config.toml
num_hidden_layers = 20
hidden_size = 256
num_attention_heads = 4
num_key_value_heads = 4
head_dim = 64
intermediate_size = 704
vocab_size = 8192
hidden_act = "swiglu"
norm = "rmsnorm"
norm_place = "pre"
norm_eps = 1e-05
positions = "rope"
rope_theta = 10000.0
rope_fraction = 0.75
qk_norm = false
attn_scale = 0.125
bias = "none"
tie_word_embeddings = false
parallel_block = true
init = "uniform"
init_std_qkv = 0.0348
init_std_o = 0.0
init_std_up = 0.0348
init_std_down = 0.0
optimizer = "adamw"
learning_rate = 0.00225
lr_mult_qkv = 0.4
beta1 = 0.9
beta2 = 0.95
lr_head = 0.0116
max_grad_norm = 1.0
warmup_steps = 506
schedule = "wsd"
decay_fraction = 0.684
decay_shape = "linear"
final_lr_fraction = 0.0
batch_tokens = 131072
max_seq_len = 1024
doc_mask = false
train_tokens = 746000000
max_steps = 5692
dataset = "wikipedia_en"
Each number is 128 + 24 x the weight over its row's rms, rounded and kept within 0 to 255. Layers, rows and columns count from 0. Numbers have three digits each. The size before them is the row's rms in percent of the matrix's.

# layer 12 attention key, 256x256, rms 0.0636, rows 68-127, columns 192-255
097:126124126116165177161143105119132138178119101089101112106144118137125137128133128125184144153134116167130127171102098116123121104147136156180113116135108082103115164102139111114105141113124162
095:105132103101137175153089131122158082123171131090107132109132112162148125127175131137134154137101138134150132131144118128154150127155112110131148175126105118090132101101137164187132132161068146
097:123136129127122091108133149145139120079106134126140115111113142091083117123140173125104171094127130094103115084116127115110127133132087099137128141098127153118139120150149126114141161168110097
090:118188091129101071107129115129088129134098151159116118152092157100102150121097114115112118132145143092095123111125137167118118154119136126078151105139121167126171130134101133126144113115185072
103:123145130150080101143161098134102144146088181116124090127142137093126094132130087098134137129187108100111160092134164125118111156113119117106136097134114117145102129145110120139127115098154102
101:111131110124100107116123131127087131142082175148128097129149142114135099125086113110159095137138139132090145120142141161096129142090110134145123104108133140164134114117093134119109153064145119
087:109086128133105176132107095117128113188179112155122129147145108141179133142125115121147130119101141110134104190123098126116153099120151149146148083159112140071104121108132126121158110103112154
089:121130150112165182137142127139179124137157117092131153142152131170157146123142141147133152150088126142162155136139114121142098090145143138180152128113132116081083104113140143107148130120077150
075:136121110101134075155091132100133081159144150181133131154115104126125112112147106096095130143162141151155125140171113150169140145119071138136164141129121119137121117165107135143132107104139103
097:132109118145145157119147123143163130114147087121099144096112134154124140135163156124148118128095141168145122142128136132174134101122138154142141110145133111115119129127121138110131138152098159
111:116108136153193159156111101133134158163174126115133177116158090137167107141146086092151156145114083141158125189121151130125132082159149173151121094143111128111092144140098112133141092110115140
078:109086131141137156154158140151154149099162093107103159133113167164118087121109127118144160157096121162142134168131121103135154117167145129147133163147144097097098105106121115154107097124083169
078:108156128150132087129114123117088147135085151163124133103148147111130143115149096120098117115165150096119131142116134137144141184114106108065165089119096120171147106170129121150113125143133103
107:085130117144168108103118124139153128146162094098102129132100106178132108153147136128138108155117142163144161132108115148159116079179125179144140136121132144099112112138109106135111087133113179
106:171133105126110104149151149147140138123094165164162108115157130082125161136096139149149109114132110089119101121129156112124152132090140077120147113142143135133102111158142137137143154133161108
080:140168140075141118125104128109101126127088170133125140107135112118153127137138115141110147139129143108123105122143143111138126109111128172135105116115163119157127130116154115133137151148112095
080:128163112154155103148091121121138145116079161106155135080138155135121130151122122152135131124146134082132101087103160107135135161117110086144118110145134126155132094132145096087153147092153145
114:106123138148187145120129112138169115146171122117096169063127091142146112126111132174141115142137123136130127152128179135147120080129146151169113124119132125115123133124165096135126106106130137
136:127138106123119066132117115128120120097121135160143134113115134135120134143099111116115103141152170111127130065118126143103131142101153088112147103114155157148132114125133135098106146114120127
064:129123113123124095113096108126087149161137121111118082138140122104168109106115107131098111105107128089100138132140144104106102159116144094110155104130123134162105130135173104150133108099115099
068:123137102121119169116112143121120152130181120087114143150093145176139135107141117103115154135085123121146139134129143116139138101165151182124115156124122105104131163133128119128116121122129164
148:107124104136088107109145114122089131116090145131123119124138147112116117137108114103125104100164128095109114127148123151092153192096127067111121121143126145152127099133148152126170144094110100
108:133118111113131100091113131144078140114075115171141160153082120114133136126105115158112145120134138096100130144118141158128152127109147119120150133154144140128162100111170116101168135112154109
080:133163140152152088094121148147116132145094147152178121164139119111087140107159130162149148118182111075122155146158129142105131166127083087151150133147127141184137123115135145133157139164153135
110:133099134132109149106108136152126131137165100115102162103128125142140115105155116093157163159114105150150103142105104125128149086153184162152115124126125132121130109105096116096143147120094159
076:092141149139092081133161091120152106113145116132123126119131106163138134120158121129156170146129126130120131167120142133129109112125146143106122167165131138098111159137123111127150094111107144
191:163120160129153180120132146136154115129158066121098134134097121153136133128126149155159146116101144140142123131119132118166156086166142152148136151124132096096115155088143121120120124175117160
052:107157114166134130159164128107125142127155144098102115088141111174121092154151082112119108163116161155145161165135157107135133129109134125109105124153118124141152159093121107153106136157161116
052:116140113148138148138145141142140147104139170125088094141150082075139121114152160126109095094161146140160153141137145102124145158111175124136165139106129141186122136112139149151102135123138102
186:158100181130141150124130133111163090100180097104118128133134125151142124123173134144121118141104139163149137150124127112157128113157128150153126155128124106106132157129124102147107108159110138
112:131147127164103022132123153118158150093113162140124125124140149119117118110135137126106115177129107133114136123132109147140166106095085140125170111102138139148149183130114114116105107143152127
099:129126117081193157114104129077135107109126159105145113139143098144116087137118149165159126143131147130112128108111108099148113130125083105111133113081145113115151131147148127170123106135135142
075:138127127121134200111094160109174128101175130108103087139106133150134152129145116168139128129140159129168110089168125125177149122117140142168142107107120104167105126113125101133122142159115103
102:155123131139148148113117099095132129135116102134105127123141124135141137117145136137147155118077173135121088147111101127138120110179154135140122140143112114100137158138140088148091086133134152
106:136124121154141097143128137135105158106092082144112117091119147154136142141095110136127129103162134152134122165130102105117153100114127140149145143102151138138092137113156126112137192148115103
105:210115124096118115116099137142140112129143120131137124053096140164106139123104102111143101098107121103128117098104128133128149129145110145112129150100160151169133121175124139103127171148164159
097:140159135148133138142104139147155121146142095113107141134160124121120145107171086161095110130108136129120107104139170128142159144173130123191124146114095150140139131143151072101144162122101131
101:105100143164110086149149157090115136168149107077141126125118172105117103135185129129100134135111095139119165189121107171124183143117161117127111167121099154086088086080115153122130085112113163
096:156133103126129175117138111086155129142105165149131159138111141095140092117179107119124121152159129144094100074109133121087114122075138122128143074160132110101092136129120125132115142146141150
097:137132187103118144176091133097168117146124116147085171137141137112108099169098118141112161119094140121122117116099143148140123117137096096120128129177154115102143098074152155142129104141112159
098:147101140151153092129130139115146119139108125135116135113090180111141151119119088118106090147126079140122074113115145113141139135075154139106152150104125098174128163136125103191120112173148166
104:132130130146101082146181139134130102135110175175125126118150102088112117118100115101106075122140124133120156148094142097131075145077091169090147122181135161108160144169137137123130102128139106
109:141133102098128141194113114146121143137126147106121099123165083140097135125137177100127112134158166130148141124100133153087124101098152132151108097136151093115119111155142097099093131153113122
111:169121169106176115154137135107138107152135139153140107105122081098137122137122126144118078103145150124132126140132118087134126072104111142138092152195146131132138133122147148142128133135144103
099:106153140130147124140140136130105103136126105173160102108080160120125139148127131175143089121110100136110130112067161093137114169107123145140151132067162105150083114157155125149121140150182094
099:114123149111155095146171134111087115080152188147155094112073101120137142083139141109158147132114133114104125150128142123125096113079073129135145143123164116168074169102094154106111154113138053
099:124127135142107059099108137171088147146095104178136120118110124115115155102108146135155092170139114093117133119141135076143141172098113118140165145127146092139129162158147133105123169163140133
109:120133148091111148125133155142139115118154144122161124099083144136099098087143124134131114136127112144108107149145131090099123127140087106108135107108124162123166146157125085141104168151164133
101:108111134189135118165157119127106118121141140113140114133125157156138104074114127092134108155137105148118129176101146157123088116125079116076143203077133149147093168109133131143113112112113127
099:134166111116108132125114128125126121067152084142154150117128121080113130133123123161059167056146139156116169149157113130120137179111174134185114158109157137136146106104169120141133130164125125
109:113157131146169128151104126129122127181175175119152136161110085121086110130122145115123126158114094147179131118138140157141135118150134100136096078148167121133106128071118123171121143135117121
097:126128117133122137131141133131111168104124148091113134134124119168164110134134077129132117126154146119101142145156157128124113128163152125069154183088133118142062135096142152117125164124093131
102:116162139107127121119164092121149150163128140118128128115157102111081132108125132127146129139078131094129166115135134088107169119135127137139106106149133141100128136114112195125104077103058117
098:164139123154138174191131170093170117093098117125119138157129161144114119175146133088110124130112100130107144130127120120181148141144187111131144135068111140155116104123140111145160103109118176
099:138172117108158135143132170112145090137130118146108161162181126138125169130134095102094127096120171156118130135143108093128089079150100133145122082160159142155162118113163104160150077130142148
100:111101131140140116089163126108158103129124200111157129102158122129147077115132187102160099147123085122118155128146144074090086095101083161121102153149098098130089154170091127130118109078115104
101:130137152134121156147168156081166132116089107162136135133116156098173121149189148173125116118111118142118110151155136116136137156113090099133113141146153145114103112139152114130119123122133160
096:111122109132139137132156182121161117129165131109120116147159098135126173110146125148067121113154150121161172139143121115111172087132184128135102111149153117135149113125122114130124144122095090
095:126146129167117118097112196134125152095162105123137109155103112153129143095133131135142135144095143162110135110084102143116123115157140159114125157121140145143128159177099152112113108112171154
108:163135114127158160136110144145155142137106114130179141096184129150165098133095099125162148163126096093159119088130151148135155143124144103134128095082109115146086102103120132119144159140159157
# layer 12 attention query, 256x256, rms 0.0671, rows 69-127, columns 192-255
102:141121066135124114125103097177103137168104120150156127086067136125117163134149120111159149121113149141105126122107128137103116121152160128131139113163130129094072128134112111110175121068151168
097:105179141133106115128117107172069134124119124099146104091110111123149134123115146095178095114142089148093114144162151109071122178064114130081141112153110130092113137149100111121154105103167139
093:097133197128124150116122141129109131109147126123085120140155106150166086155121121139099087113139095149151113121160118117127142134098103125092147122042130155183105118129161089144112151142105110
104:079158139136114096152113116134073127134134144089104130117090117127134110142141136138203130114127105144119106088108132155106109158121158139097117111133115173094088119138134132147149130100153118
101:120162162125156122137076127137124155102145137132124127158152118149133104122152131133128103121125127100130095110152123113116127150094120114132160146081150171166153160120144093127121151131113111
093:165145210114154160117114154101171112060145092103071132144131093149166118178113153137116143121146158128135136139124115136140155109169139155090116111086112128162133135134144078153082133122089155
100:188088125133147131140137147108166123157132117114134115131137121143117112094146134105106133142110154134134140156087128113153129108189127141155113145118159114139147132118084146136127121136103133
102:106164168145158140107088143152083140068146136111113142129126091126126125140131102137111092143134098135151115143167126154134148107096114080140127118107121155146160119144145095106157126155164089
095:134134174124105150143147165137179113116147102134122119142131137120116177122143138111081120103121147111150129124124155154145169131162117127166114175121152097148155165119105110128133139169111114
095:130084176135118151147121164121126096070176085121077097129095115130176114151139137166097120134124144137148101141122100126158154100130141150119104155093095120152131103151140105115134146132140120
104:135135149127128155136120137121188104150159103129120135145137149151097140137175139128082170121109171100150122076149141156128150122186123167152119104108166091135143141091100123144121135157102125
098:099119121149137124114131107185085123100098170123135187148103127106125112115086143123178123137117099137135135141132135120112094093091093107131154118138105156078095086138113109113187116112183118
097:119129192109125169127116143132142122095144078098110134114153105189115143142178093145100135139115129123135097160158116094165158138133141163149123091097107126154155127163125090147090114145148107
095:128082115130061108110144095157167110173105171149152142095149146109116142117095139131140125116115109131162155113105179136125119157119117111162121161154163118122163113098116166120112151099137148
104:131119149142120141131134098138080133139135141070108124103106116130139142179127150119184126143134068154126137150108154152105111120117118118105147112125145172106110118160110118145135086123145137
098:108118080103103135137150138103119116145092130133121101129078159125083164148104127111125140154147146123088099185166138086131102131095145135118107112142091142113126088133087170108147140126130113
085:143126127111108143134164166102127069094150107131149117108107154149094118152124127115143187156172130121137110157118150063157155130136094174126110088124114126133083147135116113118090135123102124
083:151158102146139137080134168152182160145091136115143126111165151125104159099126113114128116124147142141124113175142125129096120075134120128127158113140158097106111137132101168137127130138118123
101:084137106140126093150117120120072141166102191172156150124106153133153142166111088122125136137153135108105092132143108098149125115081137126091142106133090142146113101108131130089163104115139116
115:157139175103145161110139138112143124097153087083105098136165088152141143151158135126075132121112154154127125129126124142140127146155153154139092118109117117133152142157128084151102107146096140
080:091126112148110106139155110132141108144142153128156146137108127112124132108149140081121136104139112093165150124132138137098133137146125095130159109162131092100147113057133153106120155135095128
086:132140117141139120117112114114140118156111119113114133129159149129105150079148181119122123104115117138183148088138111128135103133134094152177134153138116147116112102153111157144117142145129134
093:112113087167170071162107078109113145126109162166122150088141149136135153123106099128178109193140126142116178131109117161138139105156139133169126145126097108105103121148172150123129077108111108
082:114153160143113172117146127133138117074093117076070104108075130127094194138140157087115173113155127142127091124125117130125144116146120149072143123136085116143136154195110066123117120155109111
105:154132109138137114105128116112146095106145112097081120138122125141123150131120137134180144104157144153119132103116122117145160089123144141130083137114175107086147166154118106162102129131114153
085:167142126118120143134137141166125077140161111105097129134148148185111117116147126114128119132118125145097142089142161135109146146132164175147111141083117178124150120120108090165098154121114113
159:158113173099146156109153145122158099087177076113114121135129099143149117115147137170100122134103121148140152141119153119142138138166149138157102133102143114089148140131142093129113125151106131
174:107140107146125086127111088142086164161102165167154117121120166108126105145096115119152130121141111114110140109124128133104114136097095112107149122138129172147103107137144150123163110088147093
085:116177089189118088136104117134110174143133103087114141148132142107125142176120071151153100126161151168124108107112094126125117096140129085110136151143128121143090167102130086110177139128168118
104:161136105124153142157073128130120097120141179145150139112099125131112150084071106134137141145160092117100144102193147142146095066131119112163149152151174082144137110155144145140116137112131107
098:099153155130077119117157121119119117119135111182181140122118111165088096119110141119122109131099108158163112126100123106163108141104125125130092133153127150099137194052080144145134119118142110
097:093146113125160145127148106108102161144111141154163119114141092131130112133101109140148127177178102123093171150130117157143112137126120091154124148132099143121133127124109142120117103126132105
090:105122120113096123150125127159110109133157114115086129116121110114111149130105104133124136105097107071114143138190134101116106137087134160127095156118129159144178104080115129112125097138111132
100:181115107128133133178124151143134134124174125142109151149115137099084117144141158130163121114108122111074168077139121151123140116132114141119121125072116136124188118111155115139134162152123125
101:085156101144159105102125106122126140177142110111110123101120092086126163092167157158158123179097168160118139135140131150149110147145116149112107121175094112072091155141093102135076144141104145
095:143145078093111154117135118132113126161106117086126130116166182096137144142106086094100146149148146091104083149145109127125118127147074111157126107157157091153125115174175124113169160121082144
093:126109106164112127124080109127146119100120117140140101150126117140135106127109100104094154118144121099114104082167127137165104143146123108103144136097117164159156108115120084110120155109126155
089:120167150130110145182140181136120110113103146112135123139132081086101140099114140110130148093134139098125101165144158183137132102111119125095103134105155109090105116130128120148163121124113152
098:135146134127103109137139094177116100115112146136164122147139157122132116113122177122077118123156157115116115127116149137092158124132160109160131095157137162114195156128120118136135181120116079
091:103149145119121130125132129134118092152138077111105144145114146123135135113105110097134129135130141153117135117165176165172121117110122134145163091114134130104106093113117128131126172130141165
094:128103184147124091164149139135115124123175139165136175114138148117134090090146122152127137088104079155126170093143163128143160069144181058111126135116156123125128142141137144178118143126117103
098:140124122117125177088149138126158120131110150164134133158117120133100157145149073133090090107136142155119080099172141175132154116135111100131127086137140112137120147146148159134148072107110097
100:122120118125115096138127147137155132145165121149134119145150116138126116141147145167116133105142113162106151146135211168132122142133183100138136140110168138104125138137125113176095138109131092
096:136169120118140131069084144183159138171142146125146109140152158148104161114116096151159137155137147153129159148101146130155169104142151148117152153175113142126120114092111152105144150121109164
102:138151114144129147124132143125133141137156152146109103089140083142107112134109120149127112109136070164127161133111155155156138084130105111121106146123157152111103152103118102174105126108165138
095:162131130127097142130082160138142107169130149130105138131124115134103129090097097077143129137133112127090134127138143156146116129151154134135115163151154134145141157136126121168152129163141084
102:140133134130128127164171106128099133102122165147099164103075111104163111138105126107118148137111104130115100103091136112148100138103136107138104154142117096125108145140150127113132132119164162
104:133144165115150124155099120111150121126169100132092135134101116145154106153125130147150141137095114140102112115115119098151143068110161144107149116085143146104124117113124110157142143095115091
094:152140097125212109148102126140161151115122122136186142191173130073146118114150147117141124122101139096132088104134128127141121090118104103149134155150106132138126143128147148103128136112121122
097:115134168141107156083136129108138159111121163168157114093133102160142123181101111133100129122142171174109097142081106102151155114145141127126109082116070108135087172166112126126081104116113115
092:111118110115136119131120148150119111116115111158122130122128114130136133127146143119166087113087140154163130139105081130129117156125101164150144140111121158098128092132137158138101166097102160
089:119075145144131118160131134130172159115148109142137170154178124135162093157163118172123114083110154110150135111098120126125084082115120106143108151143130131151161110130108124150104144122115124
087:089107101118096133082089098152123145109129112107154114134106167120162129123081093153136116139153166119143103109169124127125120158144105175119138141172116151125135111086160160096150167085134148
101:129116106106143139157120130132146137141130128148111147102118154096102119136123135120109065110094118140110159105126115095081145117127139109118125122127154146099203134123184200195120122150099126
102:097098131143098148158134156097121135126146137122103156130094108138133138169151084163116171128180146152165114147123134150133129067145142121102084127100153138140114121121099139109092163103134130
097:139124145082108094131122101138148139124116120142131127142148157112107127175087091111101150133096165140124074145112161166133150153117170108163140105121125152166162114102143151151079150088073162
095:127131128130126157134131150109115156111120136124131129130133110091143119140094087137102118120155130112120117099126102156099115157131074127132121104134107126120081102133169180110109129107113123
097:120140104107144105093121112104106158129124155135146130148153153141117123147143121131151131100117125138060122162154124133134094119130152170171119146099129086095123116137142096112138043133176145
097:112138089114139115084120119167131112105112127126112101146097106104098152131141153137131113151140153160094142171106089115134129133115126156092114153146102142134127150178111101123083138123097141
# layer 12 attention value, 256x256, rms 0.0466, rows 64-111, columns 192-255
099:144137149121143117086067132110184135079150141134129112118140138120107133136128141129081147107129205127099127134180130109110143116125101143148157163129150129139118131115157152103133182148105111
103:154158152149164099149128123104128115107155110143127133205176119129162108150144115095133111101085089134113097138139160140103118102113104118127149154153142118148101172152080114109129133128135096
105:146148154074126127135104103127109141115149096094117102173154172135174139152119129145130175089108157145098143136155129136141117135148182175114120126124113161116137144082125123128178113156141114
104:086163153077160101095141112132126109118133154136129132118179137123180146114145103139098125129138104112156122149130105160091116108158166162108178132143104137128127145080158088111166137115088129
104:136147115096162135103136155081159113092148152139159108120090131190218124167095090133119086072093089103116086124158154121117106113148130127098101165086103172174138143096110125156148119134104115
103:134165123155140157132126133147099176124088133111138161162150108120129134138126097162138160159147115164179120109137101135130158146120086137149094147095136143117141138139153149134103091153155175
097:176152122159171142130129167138107116094093100151119161145108098135126107178114116155108095104102122123164139160140134130155084107134159092124127137127088163155120091123118103173156136137146121
100:100152139085163109131132154157123126140143146140098141148155150133145161127100114115150131164154156128122149161163120161156148092144104125129151142144126100157128177129128147143173132172121117
104:138115145135110097148092128154123128170135162092109116149090115114122120114133177148138106155117154130098138141139161131121117128163145110141180140154174145152136117120129103180160157149085150
109:145118148207149110093092106157160169138151126107124098102149146103155122143139114149118133152135093105145189111097157128131158127138172146148108124126167157126115171107154118112122104142115122
102:159155147123090143149137105162122143154147117115165144174125137094141102097110107181176178141112082119128106132116132113098146126166123098113160110137182126121159132143186108101157162127105152
104:172147103127143127121117096109116128136142150137101125048119095139103105136077147126145097119097086127131142153097113110151094107096137144158142110149086145101110163118088156060092089124174163
101:126155110137142148160113090184117150147163137126135068140125091156117132140142128135135147140140163143120134147121129121140111108163144134129159134088151140164141103139080096096095116129181117
102:148138117171107119133113124099122120132160179092169056118125096120125156180148113076110151111132137141110086128128134105089122152152121147132151133139131183120133125133111131134140171127124120
101:155149117188091102107189124152116147117128104123153162140109080098143130139116087108141154099119074114126128159116161144125106139130113101155133086134108141118128136100102162102100117140125095
098:112138159116145106140113148114105151122150156099130107127094160120146071076147123135112139152125106135117082124126110101132112105111109101154147136119174120109122175108112148132118138094158104
098:139141130136130163187132120136150099106126116167082074102145179166143140179146082098150135076145098111149162136141120137107090122114162146099107105094161128135131110138113093120101180100171102
098:135127127080120134094142117098142124144128125169135134177140137139132136170156126118073120078092122123133168165092107156094150155158112123109081092120159143148152122156157134150142119104134149
099:090153137092157120099126087083106143130142145106144113154167127161167163140174118160082169129099142119157118102124122155145126151165141096096096167118106127146147164154104154085154106119104105
100:118124089100135148134151166120136107123144096145084170104128095167142154147109099126108136141116177167136195137131146164138145137137127133139126145122124135139098160121098124094132085135144139
098:110167124149157096144130103138133109136149129110112099087090097150166109194125138112101136107144103091155125120103127125137090130144158157116180141083133145128112125104120107118099049100128111
105:136127119113102123149102142135081164145160143122142106133103124144091110101157153139132126175111156124105150112088144118136163113120128139150145118155106144127134140114145155141169139137162120
093:152118100159139146131116140102131112168123125143097160105185127103116149105152104111155136167149153112122144141118156101140137103136108149169093144128119153133170107152111122125075160099077127
102:090105129151141120092140126147141162133118153164130102093125129124121095158162122134110160131098115105105111073123130124145163153143104137135193126140130113138098093116102130096164130141213143
101:105152140114118146155102130102138150114092103151091150158131072122132152172088149142116099130121134132161163087118161165138129102112183105132131112088155096146119163107082104150122079155099083
098:112132151087144111103174111126135123170170123143156133131129125155109089173089102098146148121154175117091185135115102149155115134131158137135139126126106115110154172074124096088144107120159118
101:079102139154165146086134137147161084114150110109118106106152155099143122083105133118140107126131160162149094129143131096083136157140150135161153162122179156115141166149164095164158128138077131
099:171146161118129126146149095127115151129094120121160134151190131121132157124099139128107130134125100103134143138092106122109130124163094101145105141142113081092128095142156120108152166115133108
100:100122129116127137142134083139123148120093140136123146076099130125094158110116143129094133146098078133151152113123135145150095100116114096114167125145123139127090074130190166157157097106091127
092:103136159145130137145072122156106137112163110149101082106110165143122115139125140128094112143093155085110092108124139144088100147128124100160130125100132086165100102103143158112141121143140094
096:144150119172154098151149103108127142126107136133119160078105115118100152091161148115107148114124100104122142111157145139132120111148198143111136102082108090118068114160119167141092081101091139
101:156089132109095163129166157155096132079116150103122162115127151134116127089138150087105136130122132133095148138093099110123151146130117105116144135146096103145149155144098152132141141153104067
101:176173116122145140122143093135151082074178166110096087136154117146149156094120106128105144124127123134089149188106134161120120136158120153157127125147182119157169148142118118107110128122119124
103:096105122156144118126137126104166121156128115073119166113160131105178098082148138139128110121110121127146146123094152093075102166107104147134143135113119134089132102066160097120157137154115121
107:117129089173106109134121115153120163115098108122112166157203128106152117093125122084128131120134149155137123181106134105128121114138119149145166128163126142153093116118159090128129186107140130
101:119144100080130151103091124102139112117121147135138185113122137147186123163112096131115140085100130119130110138158126153163165133151079135086094167141108116111136113106161140120140077131149166
101:138091142098104098148147148134167104123131112087151093145124136151124184115166077131115120126104076105170146145101092099131128126150122150159106141131094121124130106151091130083160162109144108
095:117142106092165136160156156127113125099146158148169092141132131132097163156106114117144096163158144133091197100096119160115105111129109105115176144114100142143135118130111125132181111161114176
110:138150142042132160094135139132156142110146139129150136110104122144176118147163128124108103113078137128128143103140110111112150136141129132099136154119107121134130125099170097138128155102140118
103:155179132100105131187143135108094122122155122130097160139108084158102099121095113125167107173144130162131180099147132154162144151126106147117097114133144157138162188109093134128097137154138098
108:141127123180123139119059143142085135136134122126122148118114159102091112127160115072117157177131113102124095130136160098098112112149137117149158093130122079116148120130105107149114140140073148
102:110104186132137116133107119147154104125122134111123102143136151105103147147136141126163088134134166134168105146109131111120118134150139116107175136127162109135089099123129125117140148124117105
101:127114108066127097145123082083152140146123134138099149129101136129131127158159142108101111129119157143108204133144136121149155101154180145091165135126143163162157151088164120174086144149161147
103:142124154117149158146136136110100158149115139141096126122125123143133097173121081140128139082066172115130191140091148088093117160121166110131123105121077109118134139096121138185142083141143124
101:103070103071129105143121145126130116128120103118092109149130137131135130138156112123136158094161121186155137104141158157130148142124100163096103128175127163129184126112148109107164150138121136
098:129136137100106120157161126112109101144125139149146144097130142137152161096093125116071111155114160127154138142120114117142156122120145119167125156120067124137129113130113135110135142105103122
108:169159137157134117122106149164098145156143122131068103119108142141105127135088102125156128131117122091107172149128107162152160108135184102108126112119135128123082084120175155102142113120161132
100:112133125104137121122142161116121101143144145139174129167124140141089138125093091115131081108098107158102150112128102122092142117124092099148171091124167128146144140105132123189126150113139153
# layer 12 attention output (transposed), 256x256, rms 0.0973, rows 64-110, columns 192-255
100:147099120122111144099116092154158126092135135132158125097142142142133141118099105122110131137131119081058109111120127098111133115126104116133146122109149108137107136137147096128092111207133111
104:109142115115113163144118140140149139136113147132125120144108138149133142124139133141132129120125130127125122134106115143141127145112122070164131142130106092102101102126114143150092113100129125
104:093160095125096079126101142104118118125133150127096104123112122113140121148110131133122146139099120140118126143162103151118139131131141100096105141122128118076131111156123120155135106175093103
113:138147115067091155141148120152090129108196161100127139102142137172154097131088142089103141134152117091077105148123127148096135105137133144114138127130100121081138126130142084133101135078091119
109:139134131155138125101150144110132139165144196122107121125079119146095131122097108099148146092133180123142153104157129130092128128107101113132092126126142070121094130140102154140132095089145104
109:115150148154177096172107104110139150130136083137108131129107088146141150136166135146131118119120119181127096130129116130136128141148155103110096095172149167102128131129122130154148165104150137
100:134161123105138101159129118112133135166123148114138110153074096139098107144122139130125148102152121123135142124131107119099126140109123119125114124141126096134151150149094170175174114139162082
101:102176168130131137130132108105129135145166137108095097118134117153144125128110096120115130151139130145107137094115092159088125153114145106138105128119138096127147150146116094151113160197120117
100:162136105104173140147120145148082148119124085127138175114134111120128089092097143115099116129063134156120095128109097144118120125119148104095143158132138123131164143079142131119143134197114148
105:122150103102127130143129104161113161092139098163128106130101105130123124121116164107152131120134098175134124149116116123095135105095154077141100116132122133091127141124089105137141120216093134
101:140133121121146147134118105111131148128119087156157133118136143080100147093118152127076113119082112136142101159122098140108124117133149122093140136125110117123124110082146141149116180089111130
098:122129119150126104128165109096120136122138124152131109107128140110089127148091132134143162150133145139131108127151159114153112108196079190128120120177140170140106135126100142104156125098140127
100:125153146120131121141150101152140149140170125125119118101103135171137147112117121103112136155122117140134097122142117165146094158106139149103123143122124134106142136117092140130135153134165129
103:190106129092126126161137133166117119132126172177131143113123115117139099115138131094140112113113115149163159106137148149137116105147097070176142156129109088159102103118102146143139143136134157
103:142114120093193142096113126122120136125128109156169090160109152120127152105144191127116139121113118131141122171110165095136146105156124077144124113147138157147132081187075125117146159067118148
091:133116103118165149152129124131113123121133135166143159150146126145126101087120125108113125115106153137153118141138104164131128096147125142131121142159135152125104140117147133111154127097099155
099:144120130147100139136125129128158138128107140081133115108146092130094115112160166105138113067131124154157148132127131143129118106096144137155128136105127117124160140200126151182124139123123114
095:118108121104143191118093121133154156103133140172122104163144117102114108131162146122134150140127156149123135138108119117117112138110134091127126132135133129151126125142131120129097099089149094
102:142153201070099127107117132166102121164179165097082139166104108129121127118133125143140121157121118102155125120117157150087136139145176108139119136164140100108143110147148126133153142129136138
097:117134178134102138115127144118177121161166183103087093126102136153124103179151113118155153138155152124088136127129102125127142132118126112110102150110129138146166108137120151137137126111127101
089:156137085140151089124161155131121142143165103129151143133127156118115123110132151111145093093085102090169134116099162145120093114159097128106112107156155132096117099105124149124146129122140159
109:141129104109145124145137142106120115134131150176143106165119137150129141124102120129093125156145096126133152149157113138153102136152134112104138137141108161120153110136119125089144083142122117
094:115121116133105110166088107181151112091149088110129142148112108155125160139133171119070142152113088123154132163109140108169129128110155093165143129105097147149159090142110126111158159159111133
102:122134103122146177110153123115132176118148111166137111129149130137121137130107136080072109168111095128149080143124124120135128131164161116096155076142118087103118106066143073109100159123119141
104:099165151144136129142167144130161155111132083062142127115087112141100136119131134125139144154122114125119100055128108175109116145136112143134120104120128135097131173133116131165128122121115128
105:119096093130128126105106140118157154146159082122162141110159157114133145129133129112154121112072147113121141098103102110095131097139129150110119120158114166062147103094156116107150125099112107
104:133127138094107127136168112125116154118139136145130159118122116129139127126135108104098113146135092160121136136105124157092107141099099114160106111155155092078112133081144092129136112145107137
099:152136125097102142101095112108047153104163105155124066097170166094171140139113106132127119136125118119098096126161108181148107122160158091096131131107126128137129140094109151152117123133098094
102:136111131126099114135129102096073134144139106098099097122160109109118134157130164132100132103105097117119108113150145168127115107176133118050162103124127163105122116121110097102119159130134117
092:106130137107140122193134126121125137121136136100111110121067091133136127088091124124126119138102107118144145092130117150118104129126125060132131130124088090112140126111148108148108117162120114
095:128167141143176113151138150106124125128118122089112130185128122164136142127154134081123157125129131140130095084155118142143123146144140109099132124106107117118126131161101119130151126076109121
098:131107114115095101059134137108096109148144160158133097101165142135132122128120074136120129118156166116117140116140122127147156127112098145117091140112140154153102131187091124114149131150131110
103:083083139095098140127118141130132123139127183171110096138116125124136115103086116116142129115142135183102130124088122152127122116100173138156131179123117119167096109148127134140090118163116149
107:117146146081104146099149114123081169178153130149110129082104148101133126113108140114166130130130167122096117128109140152133116132158144147115099105160139131133124094104101145132118096169112125
105:123130122111162129134115062160090149117133084134140115148133119147133138108125157120148104111132128134140154162089109105127132088143191095097146108157121101126143146124096126117107173113119137
107:150122138089139166139077140105102131124158119141128106124102143134123102111135132138120119115113121111151106100115134062134145106138138151143122093135123104147097140096143116129102108082167132
103:122157141168132135153166092127105146124115111098084105107122114139123126129111126122087154161139139153131101133152132183167123120127120111099138094128112130121106144091142121165147126099116108
095:115136129128147121145116103073158146166141145099145102098115120130148135168104154116148145118142148141066129105133106151120123131156155151124123169079128123146152161124068145149157080139098111
105:132152175142127160092138152116098148153145168066110092136099079135130119170132104126162125110132157096102140143136121101155127149143170124082129083145118101140120152110111111124129101057120109
100:105139170132129107105100136127186099177102167119131142130103117146133154125148143124127160158124129158143188120135114179127150138110098168142128161156132131096156139204120139139143136118148142
107:151137117090092146162121110149103112124077082091150137188145134097117121142148138135134100119113100134131093140136102127129113158133122089112129130147105098153124126120159132129160096140126167
104:128159098136152115115154123178120148099106111136143116125104107142140101098105110120161132156107110135133121119112130130119096133101135095086158119159124113150115120074158113117098128140115151
095:135154135158152139084144114138148133162082143083093140117077125146105131104085111123113126127131160139113159088132126116113113125103096192123125166042130128142161188155138143153106090181155121
103:109143141113132111112146135103129130182147153077100142145114114131104138149135129130150121125139124120125134137145139184120119153137096115105096149176129161142166146151113136127177125139132110
104:176131132125100136115103132122112099120100163200119104160131140095133082086123126131169137161149147153142143163105130116120177127119121132156122170139140115152155127170132129174095098129128120
102:139101138100053125141144132162151119124181127095085108154121101109128116150151104164122153133138113068110117124115138140114126150135125139077122118145145163161110126150133155105166127106133090
112:126166087120145127180098135091146127106145136098118094146106104113103111149115127131153151089124117128122100154120108119127158096134177069113116119133114147091133118162144141134135101140111124